{"hidden_size": 224, "intermediate_size": 896, "norm_eps": 1e-05, "rope_fraction": 1.0, "init_std_up": 0.0256, "beta1": 0.95, "batch_tokens": [16384, 32768, 49152], "max_steps": 16465, "dataset": "wikipedia_en"}
Each number is 500 + 25 x the weight over its row's rms, rounded and kept within 0 to 999. Layers, rows and columns count from 0. Numbers have three digits each. The size before them is the row's rms in percent of the matrix's.

# q: layer 7 attention query, 448x224, rms 0.373, rows 0-115, columns 64-95
# k: layer 7 attention key, 448x224, rms 0.368, rows 0-115, columns 64-95
# v: layer 7 attention value, 448x224, rms 0.394, rows 0-63, columns 64-95
# o: layer 7 attention output (transposed), 448x224, rms 0.429, rows 0-63, columns 64-95
q0 072:490520503512465499508495509496494523452521469479511515464455522531530477519456486505534528468476
k0 076:513472501510522490493444483520473518536522472499473514536525508524484503524537507487513520535508
q1 078:517480477482495490525455542492541496515494529533497535506537486528533501490520488524532535498519
k1 070:511522497517497491464509492508511501486510474473469473478497490476475511480481489518481512532506
q2 079:503506522501513520500490519484477513496475505503493465524494478507468539490516496469461427521440
k2 079:487491462467492534526489476510482509469477476513497495493482492517531511542488513508504458528463
q3 082:515481479491487443490547494497525496511510468491517513464488563505445454495490552514475535524497
k3 077:500476472514526552508476499470468502493470532492481513501462474502508480510504464485515430466533
q4 080:476524502487492533522502509509494498508491444517472483539494469505511509511520504518518486478519
k4 071:469468527494507439464533479470491511525489505547558464495507491484505479509510448503515540530508
q5 089:504518538468478497546454515507509503506478457526505501527476450499520511522523493483471551488458
k5 068:532544515495520503475505496511479474460465483502515506548480488536478517525520503528501485487451
q6 094:480537545498500482458489507501514503494510465490502483505541463488473534526503496519479507461475
k6 081:523474497501482474526522493493436483524473457482484507478483509496523479474518499530488481498482
q7 093:461459462475497492487490500525533495453484514505533502523540521486510522512483496497470502499529
k7 088:512484525547502526460468494535485489517546472467503505534513518516477459515513511511462496512489
q8 091:536443521494487492464485481537505489464513538460507531448527517477494471480507466502493470516478
k8 084:541529490491501514529503531506504538547495529487511503495452502527567444442490552485467482508482
q9 088:473472481539465517459533470485471498490487528522521508489476493522451521469516448506519465528530
k9 087:456501488525481520532516445524493485479544488510547488502515516481510477441478492518515511516504
q10 084:507464472516494505470523501526485499496513539497513524492466538493500498477493489500499539547521
k10 087:522461492505475479503496507502495529506509511499505471498506522498463518437542501486477546525535
q11 098:517529468515486472546508475487475496531487515533414523513469480506513482461508515467474497515543
k11 088:498494486479544468496512492494522462506525499492521469469483493504506484542503504513475503546493
q12 095:513470477507490506523458497518486481507509539490478500479497473478521490491513489523496513507508
k12 091:464482484542505500470501488546501471569536490468488490493473490492468505477511551486523509468494
q13 099:510501471478478530500512461489495510505488527475514518508462498460465500477523514498529457542490
k13 088:487488503515537505467563455525497507536510505536539491497474483478524518458459486484479510509497
q14 103:497495513484502504537489456512556503490521498473491467462517494497495491514538518515523516507491
k14 092:503510496521548541477454519500511473504510563522486484507481472478506504508495538494452512502505
q15 106:526494498483484480490524480522512485491484486481522498436479538482502469510535463491535559529504
k15 088:504505491484484523490502468531478510506512529493561502478489547485465499455502498502528507526485
q16 110:497489458490473523484522495512499528482435560508511457489491504509470512522502497500513541516523
k16 100:511488487490513485477501524506526456522474491513531477459513500496495527508517493529511511492515
q17 111:480539488521467508516526501521484494559498521488486469510495496515443523476492545492473499489514
k17 107:516502497493463478498536490476468492547478476491537484488502484525476489509484502479515521493502
q18 108:509532520498499514521509530511488518520481466479484478440510504535482546519484556490483496478525
k18 100:485507489490531467503516521445521502473454473516498460515502500521528530522485514503475456506500
q19 108:491527516503511525545514484479507514548542485476486483478539481549480547532475499505539469493487
k19 091:524516527492497455472485505508526496531514523475514516510480495469502511516491504495499529476515
q20 108:445556491485496545505489440500459513527484522512512445493492513488521527469442516466509496491475
k20 093:475487509489492465524517516490523490465448526549450516485484515490546453498530482507536455517490
q21 091:468519537491527485525511508478505458514484509486518482479522445531499471552514513498537500524497
k21 101:493485518503481474508512528491519492500516549468510485437468503511496493446498519501525489566474
q22 106:477508487488537538515485514501502508516516494540472461532509496499487497493486511483492465487497
k22 118:532489522502501478547490485464536503497443510521491505502479483479516501521481502484457483490470
q23 107:484498521515541478504521479471543492509538460506519488489551460509510530501481519511501581473508
k23 095:508455492504520498494515462537544491508538474496525513510505462476513554512513500523508470467503
q24 101:541509492482457500523520544499515503468450506509487503500484508492526457474555481518479505526514
k24 084:493483467508491567484525523485548514476522496507471508518464523512494455487453514476524468513480
q25 108:472528445524533476473526524519485493508494518523494530511548517472478489470493487504522439492506
k25 114:528485500504502491549494520471564486539489508481490521512484493494472491495497516500475539525488
q26 097:441486511466492523479536504499494528494487511489472542510512502520478502470550506483489532508501
k26 118:468525478477512501480475500485478492494509470517521486500524524498493502494497537493505511500460
q27 093:508490530483460497507512563498494495484525515499457497468487482522491496510511480491517456500522
k27 091:489480495508525466499525509519492502482436512500513475467460533504496529490447509515501493522485
q28 101:530518495468499509515476558535493524498452529527483537505454526491532494529483560500512515484487
k28 109:506514512468494501483546541464496459476483481534456495453498515508501493485509498547525454520526
q29 097:520491496498503572512477496443527502467496503513470477495486461502470509503486512526522534518458
k29 098:513507512494503473548500524513506502506514490488531505468533479496494491517490509473505480490509
q30 098:529505510495473488490501513530555487452479516520495517543493446518532477520520484503503494535522
k30 093:493500487515493506475469523505500494533460477509481559490485503535551470485480502482446512524479
q31 107:475489545489472482453469521510507492464490487535505513514479506530539497491484491477527496511480
k31 100:510473503497483512485508542472494493486475526501443488488516479503497479456480509519519504478540
q32 102:514510503512467520463444507556516487490486467488484474499480547475490481496461475504493494537511
k32 090:483523513541512530490479518529501478516501492518465490540492496482526521481501519495497558496468
q33 106:516493523523450496481462470498499514470506459511497518501490525507521497478492492522508479478477
k33 098:516503504528521473545523540495478476496472541477535503480481530517525489501468474539544496482515
q34 089:511488498510546497465512457513483543472530541521483504526502525471501527471530491482497483501499
k34 093:512495479512511510507468513488530503468519447510443491512511469534520535524468536507465547494484
q35 115:470535492504512486539527495522458508513501455506520514507506502528507465499507484456483465525477
k35 105:501538493504508485493467510560479488489514538511482524538489482477471525507501540503528498527503
q36 098:484504528507459488513537506517481521457505471491458497493482471476457439495530514501515460490520
k36 098:496488477498523475526469463465486489466538512509501491493478493462494540500516539498510488491507
q37 091:500463498474474518514539503493475504469461510490510490499520524484510472484491483546478554470526
k37 102:543485487525526490483494495477506509542516544507484508506546525470489492491515489472501510491463
q38 094:505431501481467521452485499512504477518458523529506489513488508492507519515475561500478507466507
k38 092:502513525518549536480507490492506497525493500507490464487503511502467498502489471508526500498494
q39 092:450501530467510472501483489468482493540503523539524499523492510478542513534499526479495496494451
k39 098:477511537519503531494505462482509488489525506493496494494510488527503467456505517508477491511525
q40 088:561523512521480506525520508514485526468475492489475484501526525467475550499433522494458505514473
k40 096:503535468501514509480463480518535502484498503522515509543519468506516477518500534525517505507544
q41 102:452541508489505527481486484481503488535496466498502504500502488520493481492482499502537514507512
k41 101:501535498496521475517507497502490547478473487513512513490527501494503463511509515504549498530524
q42 095:511455557524509537541516497487511522508513505481501496531528528480456533496509533476517492489534
k42 096:474504468516501525502532497482506502516480510491526511478465516494446492522511529469464498509510
q43 084:539465477503494515507497513478503466548483465464500495516484513498491472501520486507522481481501
k43 084:475502485467509503453526495478519518478484512542488498467482489503505505503485519504479527461487
q44 093:440500528488471512487490477490512472540489426486488482511481453483476502504498553497510519505473
k44 098:509532514497495470493475498534512471529496504490516437456494566532567522439502454506494535538493
q45 103:538551463490502520489502517507462506459552512468516499536527476534484464479538481504495501513536
k45 107:500519497488473492469504495506514498507526465473472506505484489503497524528517525446528507509486
q46 091:499468502512520501447482486513507504466507483526510486535536510491460490476486475497504516506460
k46 094:483491530489522494506459444512480503499478435511492546554519494498551506507502495511484497521488
q47 102:461506499495503512509502450502490508500454497502483449487504527526531494533519527520508480540524
k47 102:499508508531505546526490539529475463477510505472504512522475483534489451483506510527529492529515
q48 103:489511449472518495488490547483506535477485498501499481497502480524500456460501520492481523504470
k48 091:491518501501504532472486527475450525502502525513534526462514488472485537503459555486515445499474
q49 099:528524521505498547463485484522520515488497507517477529533494501520452474477482519499506500522515
k49 106:544501477513472517511507515525512516527541497482462520534529489510527461498459487474470549477485
q50 107:494454471524494501497479526510512486467468510484532503524458537527515492479501499547487486526485
k50 098:486467487494487484524480508475483544519487514513480509457528490513467536499478493517497534507535
q51 099:502490517529506463499535484508488459486523469503482497509479483485542494530474503493520512508494
k51 099:511501484470517491476470504516515499472494535490504478450523516469489506522504505502491471525478
q52 103:480530481486469529499489502493522498517513444506462504501529463510485503498495492465483563530483
k52 098:438482504497506531522493483490473486470463540512488479486503505460490505456506522520464516493560
q53 086:484437523475529495505514521506519534494479472515526515492534493511461477497515461515509486486503
k53 083:473477513478513514495528511505522479511523524501517503463438535525461459502494520526502437459498
q54 094:497539524485534503490464468488480496517509511464527489524492520482504526500514492475515508479506
k54 091:477476508478462503483514491517498464517532512466487482510468484535505497480495515516516542521486
q55 104:520498530494507518509535475452493509477523512504531534478482507465508563539505529495509472453499
k55 103:506494544492538462505521518497503525521528515492521489506495462467494535526519507498456462524485
q56 107:467486525496502498521511492514489525523519507491485486455475499515446513483455518510507512497466
k56 107:494502538511470505527506470500471484515500519477540514523502489487534505511482531472531562490500
q57 108:515534474513529511482511486542521488497481472532459486492523479536485526479518486481487485502494
k57 105:479455494523475525529442507499520461514476468481476486511517519493492510528488488497525497493492
q58 104:529504511503485512488508499514518472509524481489487458516496490503469530495440504499538473518448
k58 101:452481478501506493518485511492497500490478543524515506502508495451436497526510505493478541536513
q59 099:492497549515482509495455527493495456554497514494502440522519477510480465493486478505494489445464
k59 091:462484510505478518526547492460483511426472512493475504476487508555514509494512504505537484521500
q60 102:493472487508519478498522493508506479512487557533473516546504496526532493483458524479491547488484
k60 100:485503496461516479505475581494470469568490505499517503479473509518462500501504512511535505514495
q61 093:494517513521534497500516493502462511509539488484490495512518524481486510513490552501489506540515
k61 108:513466515487467485508522529517483511521504512513535500509490496507508467468496467492527466496512
q62 100:502519489509460501505519517502487504458511485504514506480505528557570506481509464523494499509498
k62 104:465454489473505500487514493461524491490485497484461473489474489456514462509494515544490503496501
q63 092:449503507491525476484501535497494529509525541492518530563476500531469520509483522465516511508505
k63 091:474493563480474495498488517500517535522513492527507498518467500494511516529485487513506581509474
v0 101:515440505529516498492485517541470481461517465509497539484492464484496518524519516545459497525469
o0 103:508473482518497509506514519451528495519527454504484467473497504521512486532471504493526518477481
v1 099:543525519525447521504523476544488492510545477487501499534466498520473531499543517504534527515454
o1 101:497486514470471518482514474514494532457477490510491491510523491499554555455470473505471510457525
v2 105:505493562496530519511490487494442513472497498534507523517472508486543491485500497500481497539524
o2 108:482513481514530503533525511484533476535534518478500515466488523487471508519529517489462503473520
v3 100:505509490473490560515487526510503507514542428492538508507454492479475481497532503500491540520476
o3 102:486496531495493507469510520461448509492532564450457486458483538518525540507497528471518499483480
v4 104:494478511470527525492510499533468500493498527521516525473510485487485463499531503500542468501481
o4 102:528495484485480498476496521472530467494472504466493479490491489474486514501529482536516484484534
v5 106:549498489526475481467447492495504555489553544463483493534469521488491520478542485518526510487538
o5 106:484504520483467508563490525544457500515530495523475549497490482482500475498523513465524521511499
v6 098:516466503478516533479504510495496508500579499521498532490501530510475464507507529453477546506536
o6 097:496519496481530513504487482507500487493454495527505515508473510489469521512474483497469450510479
v7 097:498503507474502534497509473481492515539487469460520467483501524507479464503535539503491516528485
o7 101:493520526493456504527535526513504551470507475520447497503499509526478551498546558551508488504530
v8 100:512479485535519508513445534477501519463482490520490508516483455508488502482473500523498477540524
o8 100:521508505514515467487509533496473512492503498485473506502479533487509505485512492488516465504516
v9 114:512484508495503505439503475571493516471486501514514498496497478488473522504521447481510459508504
o9 112:531532507516472491484507496479462511434493470453472507464487514552488460510492514496512507519491
v10 100:503499462467504478481518561490461471518543526449484522495478522530482465532528516483452539504505
o10 103:502495515511534485502470530520533480473491516477539498497513483485511519534436492518574509511484
v11 105:472478509498486510531527510526497466504506456501486472544459495487498506479532558527495505513490
o11 104:513512519486488509463478541522488472523539498535481497488521514475508472535464503545503517466511
v12 105:492504473519510492496494497479515483467495485488533486480533464499522528488449537476494516517526
o12 103:493476480470458453511503540510503525499520483504497524530468518494536485503471467511501464494507
v13 101:520494511484510514486474514525509513517493547476511487520505524489539580526498464501481492487516
o13 099:522492480484446457489507461518531469526523495481493502506520523536453498440508514477518509489503
v14 093:465550528487415485490490484535521504482528465464513472536517530492498513502505482529509541485522
o14 096:502449494490517552482512471524492487495459507523506501505524504473500529462495524513519492490461
v15 118:480495523520536490525504489468478484462484508490471522506462480510500520504507498475506489461474
o15 113:521515521496523481514542457476522493522496482479559523505459507462502514510532549473478495526535
v16 103:467492519545529471488509508482514511510527462505483508514491487497488484524492481526497531544514
o16 106:503501498479522483478498482524490499493486550483504487514548474509487527505494489509520498485491
v17 107:514556492515543486500506493505524444508517479479537503492486486476515528491520501504464470531525
o17 106:490467530464489523491479524523462493492510492529467435520487473515485489451523494528454526484508
v18 102:487484481486493501496530523507522506468529534506482527496533503469512480477468474470492540499545
o18 094:504519493475506522462484470515487525506457461503471502477502527478526491529513518507495466512433
v19 107:480495483459474526466505494489493490448546576492511531491492470503477488514503496486537512479466
o19 103:488505491528510478510517465508508505516474529507504508525515551458500521494471495474442433544510
v20 104:465514477503506461524510484489513518511512518504450477483471479474517488506509454510523463498525
o20 099:446501507505512552537492474514498515478514524481513528491478477489466501533504549491505538512505
v21 103:532563468511465502502490488505492499477505460490510515523512516497480487486527501488511474475485
o21 101:524469484484470544460507507468522534485484504468496478508472522483535516480484503491434481455482
v22 097:456478514528540512463508510473502483494498501486540463474534498474535510534478527509528484489483
o22 092:498494447480458485507487532484538505500462531502535485448470512501494518532481481532479453474502
v23 105:475519511520505493474526515504460487465527484508488520498501458503505523495506539495456475505468
o23 107:511494498456512503516516485469526515515519518466508494479442503464527498517510551519480470474586
v24 089:473530480492477481477472489514491473493544471506518551514516533504503477508538531552516485481456
o24 094:503441500462520523508475494496488455487499515505513463527484474469515515518468489518525487462493
v25 092:525477500493467463457517511490459499510522531541504497512523504481478510505488513518549527528506
o25 096:515486476500471519480488486488516467452521475514515491519486493460522443505526505483550474489521
v26 104:478515528476499527480466536508489535473465494514484496521491515511498524517475512531503471506491
o26 111:522524503494488466525488488482458460514480492520488495516491461489502502526502468453448514465483
v27 103:517536518470494494488511504517471475513488526487477494518517528482501513515497501511489513475479
o27 098:504484478514555501525511499504535466542522486486541508449514476477545507551481523513503550524500
v28 098:512524515541475464504508537480503476486484488492510470491526526508480546522460511527463512507523
o28 095:472483497499584517480446494489499480517520465544492464522505482521516516534473522468491509483508
v29 099:487528471481497472492517489534536515490467515471506519473502451500525511513491477491487463499453
o29 096:519455486550495473504553498479514506489502503522517495486524505490517533521456510518486534460502
v30 108:478538464434474482521497511519477495503495498531543509486512501484478527496468510519494482479478
o30 109:486490533518531497535525479461486508522445465527475478494507476507530528452521533469477514506492
v31 106:516481505435501534477458491522470499487447501471507492520530496467483507504533550512502525486497
o31 104:555486450521497480484528536526529491510505494514464536496526543515470535501490503496527496515492
v32 088:546498502477492493508484492510514520530495497512531469479531462490496488503492475528518520469538
o32 094:500518487506488508469510532476505505481509451522503483530542525482496524513531468484566469501454
v33 095:483565538460507513503475504516494508494506490467499479506480480521486528482553499488503592489501
o33 099:502472476498500495455520518523532514520497536505443481527538509506512495461469538497469494472492
v34 111:496480493471452473520496504471485531479491445489502454459506542500496538504519504493466470511520
o34 110:495455545487486521584497497483527511512539478512474551512534453516530468498492482451526522478504
v35 098:492536488493462465495505476498518523472468491528496486491480488545534525514533481496490465486517
o35 094:478459515467473535505457492497493525474515456541511518531508518496492502508500498546508492534497
v36 096:527526464499507512445494487522488505522466495449517488511501522483460497474482505522534521524491
o36 095:491505521513455497512531483494476498481475472549477512526525495469544509506547502532517523482533
v37 104:508474478498456456446558491489502466548499504486464509458507493563504529477509522468421568510498
o37 105:518524519521502516493504500521489489511482503506498538491477503487540510450499506489494548541521
v38 098:512539481470489536477514491477489528512474544467471503476530514512508485471499473493470544491540
o38 093:472487464505500474528524475518491496530494463493519519481504526497455485459484532491523475499473
v39 098:528475474506529470484475520517547487505541509480464543482513519502489511495501469487549466504526
o39 099:478495480476446471522467466486449478514471520454537509510509505494501492517462446474539516486512
v40 097:486501454510499491522476509527484460523518505544491528500524513463496488473450509483482495501498
o40 097:522501453538440514459500495570473478527502488511456471508482511469488512465555529498493492521423
v41 094:492495480484519456472539513487511518486474500487508473507545516521512462487459517518450499513509
o41 089:491483484517499515493478492505500537539512536481507536474520489493496559527490514474520519535513
v42 094:479500503505490523483467497489471563493507499474511500476497501492523530504504554523506507537496
o42 086:536491485464479510496473497543519510479527496508516483502518496518440452486503513512510494516539
v43 087:531477534503509542501496493514466525478558452511544514517479503520488484521463515498459520544505
o43 087:528490502520553515490528464463500480478474503505485510501538484500508548472447479469518480474478
v44 100:470502497497475486462490504511478477515526533494454457466492549451487495462513545494472482494492
o44 098:515532472509506519531532514535501459504549518486490488483499530445482508470487501520503506478513
v45 090:480489505528536519486547513469503509476471539492512492514528471465515459485494504499480435513489
o45 088:516524489493471497453493506507511530487493559483477512469482502533460469496465504488475508493524
v46 102:523465484485508498474497500490513505447494492504500491496528493511497464456535508514542483486522
o46 102:539516480500495517499520510520529467517500527502508520482494550463513492502506432462508469527486
v47 101:473498498521510452495535507471532515486481536501471495469502508532523474540494473498499548465551
o47 098:504490496516521519497492451534517527512508474514490520492524501444510492546513519480487480474510
v48 102:489519488494465509523514460493499484468524534482484495508517504494481497487485509514526518486503
o48 104:526488488511509517473464498495474483499507523504498515472518512520464493515469481520471463521498
v49 091:505552508508519544539517518487520489510514478499480510507477506464451468451505505480506512502517
o49 092:492532488474493499488508467495504486525485510460499530498474503424518521506520524500519491472474
v50 102:500509482476515470537522515517480489492466561480514489489509517531494502500483494487535443469494
o50 103:523456511514475490475496510496506512477462507499491509493524508501538488538477482488517532477469
v51 109:495473518531479514515518516481530489476539473515523514496481475489525541501528497513485502507516
o51 106:408516527467531498485497418461520549508456517506498481514550496524469522535481535475503485470497
v52 103:491539513502484534502487508525515511503485517510483465546550493490486457475473516454500518507516
o52 102:534520465520473473459477526530498482509519481509495504482489505507523448479481514497532521508474
v53 097:526501499495512497481546507514460486502535540497504497479506500446506483502540535464515478479515
o53 098:534461478471480469532540482517517504544494509476516500508468528466485469472530517519490477510511
v54 106:514500524437484468487454491494467537487503545471508476506490490525511469466500528493494452463513
o54 102:509546466509513510491505493541509490492494519482445520504499507492465569495539511508527493526513
v55 097:483482483524445478531519529496487491487485523539465502467461513530505444444534507520502503488477
o55 092:530523499508532470484495518526475514543551482539538486494456502471529486480500521476505470488473
v56 114:472509483517481463530495535549507520488517549475480529508494495487508507468499473503550554475507
o56 113:502466482514485486513494511512503510478532552457509506499498484519494501535522490502509514511539
v57 103:498484519482553521484473469486498523498514504470476513495501478511482500502492533506496585516515
o57 108:496511537505540470487517481476512471507486535502515553528492538501537486494496492498518487541529
v58 095:538521544509538570507488489505513512512511523451490490516526529486503517512469478476525503527472
o58 100:537519458470500452480523485516489476499457503512521474497491488498499478508500530540561501493528
v59 103:510456506515499501502474530488549520477489491498476468511480494504490480528489506500444508487522
o59 098:516522511489527482543449531526462480520540476511501544502467483511498494486464502506515486524513
v60 095:489524473478504502485534567526538534512512478466497522505497497518469461527498523507477475488483
o60 089:445454530480492493564539499511497484503498494452516514496499461475460499485480489539458553487543
v61 105:452511511476522521459479504505497527438495530527501483511490482508521488493473501511487560464493
o61 098:505503528521520496550525499513461491560527487510519558498495503459479533510515507498445499531490
v62 103:484529500473470474505529550484500507493483521465491484486515521538503523510458545478479475521522
o62 097:483493492513515463499446504505486505553568520495482526528506499565512525526493496497527526472509
v63 098:533490523471476478480485479505530507513528483505524487543489516462521497550524498503495547513503
o63 099:503463508477486511539501497522471494492522550500482542504484504496468525475513507480514509524520
q64 075:521525481511517542470510492493505504503530498517521496483490511486519509512538553481502509466501
k64 073:475481514485485446540486504504502512498471503472471494524515485522461489488459451528503499543508
q65 073:502481447542480485516518461502481516484516507470519510488466478506458487560489491458502512546504
k65 068:496521549462521519490487545488525489518486495538491485519536524505540511443513499549502468453495
q66 084:500553510492513528545445512508502513520554493449527535459479522497502504519492502523505527498507
k66 082:510444489512480478457564488490499484481453502547474456547527488506508498480510497481493476508494
q67 079:488475505499506499487492505504522481474499472499455513564475511495490532466525506484491496434479
k67 078:520526487497502499510507506508472518526490532499544488435522484505516461531476500516513506570521
q68 082:516493488539540501504464454528481506469529529484509546493448473517480528528517516519502490471538
k68 080:483496519466454496500526536468530507538485470502479453516551530480511480478494484483490509527464
q69 082:512503496524494503547464474506546541532525485574497505468528534453502455458519475533474547498485
k69 078:498503498470502503444537532504462464471479521434506489532468471552486543543477512459527445507511
q70 082:482483513493509499498517475461535451511460514517507491498464473479472494496534484440473496493501
k70 078:516514491513489496508471525530465572493541485473497510506537529515499513504461516559527503503512
q71 089:553487509475527486463462548495445525491492502484513536503513465496517512514497477484500512502497
k71 082:444519497521474515536535456507553484516522499516489457499477534504480480488510524508505491506508
q72 085:504510541492473529482457525483516566487500521499509554521485482499518505476483533498470505480505
k72 083:490486475503528463526526485498481448508505474492480451487510513505478502527525459503520494515510
q73 082:529445510487496516500477482538494484548495529478506491506504524548510533490491511465465460527474
k73 079:464547501513503486503524523459501507459512479523493510488502488450487469508512496536531523473538
q74 079:501515477499513511470484516492514492496476510483489472508529511467499470478479535496493508515518
k74 074:511509523493499498519521479503478511508519506507497530495472494540510520519509462498493507485474
q75 087:522476530495505470515488498528517485501516465465508512486526460518485513513536483478484500511507
k75 083:486528486512490524484501493428504536495489518508484484534474545485494516500456521524478511498512
q76 074:551497478480504525517514486464473530499476539508531503504493502496552457520504483508517502485453
k76 060:440494499510503489481475521588490446511503513511467496476482497477484501463516530475521491520530
q77 076:555515495493519529486510480490511528528517475450514510508521500529505484533493483476518519512505
k77 063:445480508493481487497493514517475472460481552552483491498472504471505496454508519535471488477491
q78 069:507490483470486503506503489487453504485478568520509488511475499502534433497513504522541510496462
k78 059:494515484523524521496496520551518490533522476494503513475480490480506517497512499467501510512505
q79 071:519525487456478479492528485492490492542465527484503499500546493548517453470500501500504505507518
k79 054:466474499548535531499486492501504520458527500509503503504463503450510499515502498506507531481500
q80 073:513489475472466516490529476458469512511441550535519513501499508478540459489522475508496482514458
k80 069:472508497505541505525469511567497486516536529473486502483469473513506501498507508477536522478514
q81 073:509508499493469502480534485487526504514482471504498481514524517499518511489501505501477480522525
k81 050:501471515510521491502491488483483494470511548501499531499467494488499467514473484510513552479514
q82 067:482484504489522493527463538506473484493548467499493483503495469496488551490517511484509483496487
k82 051:545538510513477484490524492477534545508487446528509512516523532519470494517463492524466481519482
q83 055:511460496486496510521484486478481500500457575505508488520468504490520486486516494502521521504475
k83 058:473514480501495563517501542555491492516548477493469487459513477473526507488533494459510461497487
q84 052:490472485500521502517470469487484507499440539478507489492484478506540488513526474489510519500469
k84 054:514535477491490521532460543544496534522511475511478455491508512499513493516484492493508495480442
q85 080:465506502491517496452548460475501497481479509487498550491497499506517469494496499472501535503553
k85 076:506473476508512541521480527550496484528508545482495460476500493491535480501526492502512514492486
q86 087:465458475522519515499484450505466473473478510507462480480510486497491442500486482460527503487489
k86 072:511518507471479489494525563506500503511532482531503524494474520515501553486488536493501458498460
q87 092:525500510504470500506490512503505540543466512469507496518509496486531469538513480529503533497520
k87 085:469489473505527521511490476501485491470540505502469490491477498520506485487478488445504495474491
q88 064:488471503520491515485489506544524492494490502517491450494505493478441497465529461488513489518491
k88 076:526505481525468509525538459447514520471484494485523542497513529504487519512480495523488496500513
q89 077:497496544492545473492444537487494504503493455508485453503495483504518480519501511501492487497517
k89 090:506480488513461497520481461484522528483475499476496493517531505501448516503504465511480519511508
q90 094:453504483530493496446494515515505505452451548502511515540494498489492511478509501485475501530511
k90 082:505480499462499514513509510557482480545540506500442483457515441519540500496496531491523488489469
q91 071:459490503508518483490498501489506497490460508525527484474476537489478455534499469497501518493525
k91 098:489509483501521505451504556560497463502512516511516506508469482495518519480516494484512494519511
q92 108:512480507488492535490545484495466491496512476476491511502524492502482495467504537498541518521511
k92 099:487502472510508489517506486548462477545553517538474504466448503505506489521475444501520501444455
q93 104:506522521458499533467475525492547534451465503501478469505536464498505500512532570497481446545519
k93 086:509459523487469502504523501502443467516518492496531514504494506499498516481467500506540487506512
q94 149:528475540484494497494477497509499500518504521490557516526523489444509461526525508511521474516476
k94 127:507494550437529473527501484539494523483490515473491493465485513502514514502492485524481512515482
q95 148:502518444565470542468506510472507470521515491529506517518510487504487480497512511459519498479517
k95 122:521483540471488509481471502522488495526494510504559511528534492460517467523509517503522472516474
q96 178:463478528522534501531484530507475493469482542509496499493492465507483534484531464510485478501523
k96 150:474474488529504527555529526483478487499477475510452518492473538484491506472500487500500510520490
q97 170:510512535483511463445473482508532494488518538500547478514526458522507505523508502494497479472525
k97 157:466487543520530493520482520499497498465490555510514489495510463519484530496541463503483477495539
q98 159:491498489506516470507500497481499484513536516505438442498486495520514549551490511510494496505523
k98 166:452529499508505501491504553514488472494546527546482463486502512491515504570479481482502486527495
q99 164:558456496491514484506499452494501507527480492454475508507486497519504508441516509526503513474506
k99 161:534480500509525463511512468460499480510519496475455464520483508517496560510508512524497510500533
q100 173:540527548481494477525494518507502525485503533513504549488518498486485454462493549515501493412506
k100 180:552503566471470499500506510487549529509494532506517548512479500473480479489510506497447507414499
q101 172:470521453527532493517484497509430492474507489497478477482549512516515493482498530522560488548511
k101 172:515539522509504481542481508500463522472498519500494525501548512501495466466504551529525494462522
q102 170:515513476544466514513478539465528456494505499498536439480442517511489488501522515524503511482482
k102 182:532514495534468490526511518456534502509510526484543447503449509517475492508519485528488533507510
q103 178:488490492510493538470459508515482463479485464511474509502509523477503498497486558486519476482481
k103 188:499498485530471538490459529481513454475492476489494476499477536492494491495495554503506495473490
q104 171:497507525474478502494511519503521507530493486532495475507472507517514519487513483518515470540466
k104 178:517513530460466498506488542479542536518500469509485478516489529511499511478503487527519496548469
q105 174:483485502539514507480556459526467448506484541530524507503468473504515526528502493473479474491516
k105 183:484490514514501502484555475519472463519481537546519492509457472516518537518502496491496471504497
q106 175:448518511420476523519523496474518468478480476483490518490470499497489517470487525461485530467491
k106 185:454517528435499539534519484491538459485464486475497492486479510505472534477489521475470518463504
q107 176:505502462488455462471508527447460525508545486491494557495500486478540481485489509482528532510481
k107 190:484508465454453469480513529457474492509534473491493556484494477481538490475482513470526518492470
q108 166:502524489504509533522486491516519522544516502525491508473470572488503475489473516504484481478490
k108 183:507532491525506546523485498514520522539529490535501503471471576495518490498476522508492470489475
q109 166:470467510441491446511500493547492461525468522509458495478516475469462478486473472476478480482519
k109 174:478467518446490467513502491538494483532474520518462496481517505461453480485467475482462483485526
q110 174:521521509536521525519470474508516520482533546498527529473500484514503482550514482487490522469525
k110 183:526521511537529524527470457506517510487527527497526536470508483506511480548524483490499533467520
q111 167:496501499504499473462513576481465537459501541520522489522466487528504522518458516518496466520536
k111 173:506499514508494483465501565477470555465505544507524497534465480533493527531466517516481469514556
q112 164:545496557518523501490487547489491522508510499490524534457515510493519535501525493521516501447489
k112 177:537500561516533506492489549492496501509502494498521514460516499501523537497521495509515490447484
q113 168:485486477511481493519500470504461534512537484493517529489499518479485500530500477523511471518500
k113 178:495489499510485484518505487495459537524534482486524537490506517485481513526503474527506487510507
q114 179:482484481500510478496509517544499456511514482484521447459534515483517474487527523534552479476507
k114 188:473473476507514487495504512549496450509511485488522444452535507482512477487533523529555477475505
q115 167:497523495461489516495491529498481511527517489486531538516521506519516519524467475500507491525480
k115 181:502529505462482511502495533488490520529519488471537533523522514517504521526471473507503502524494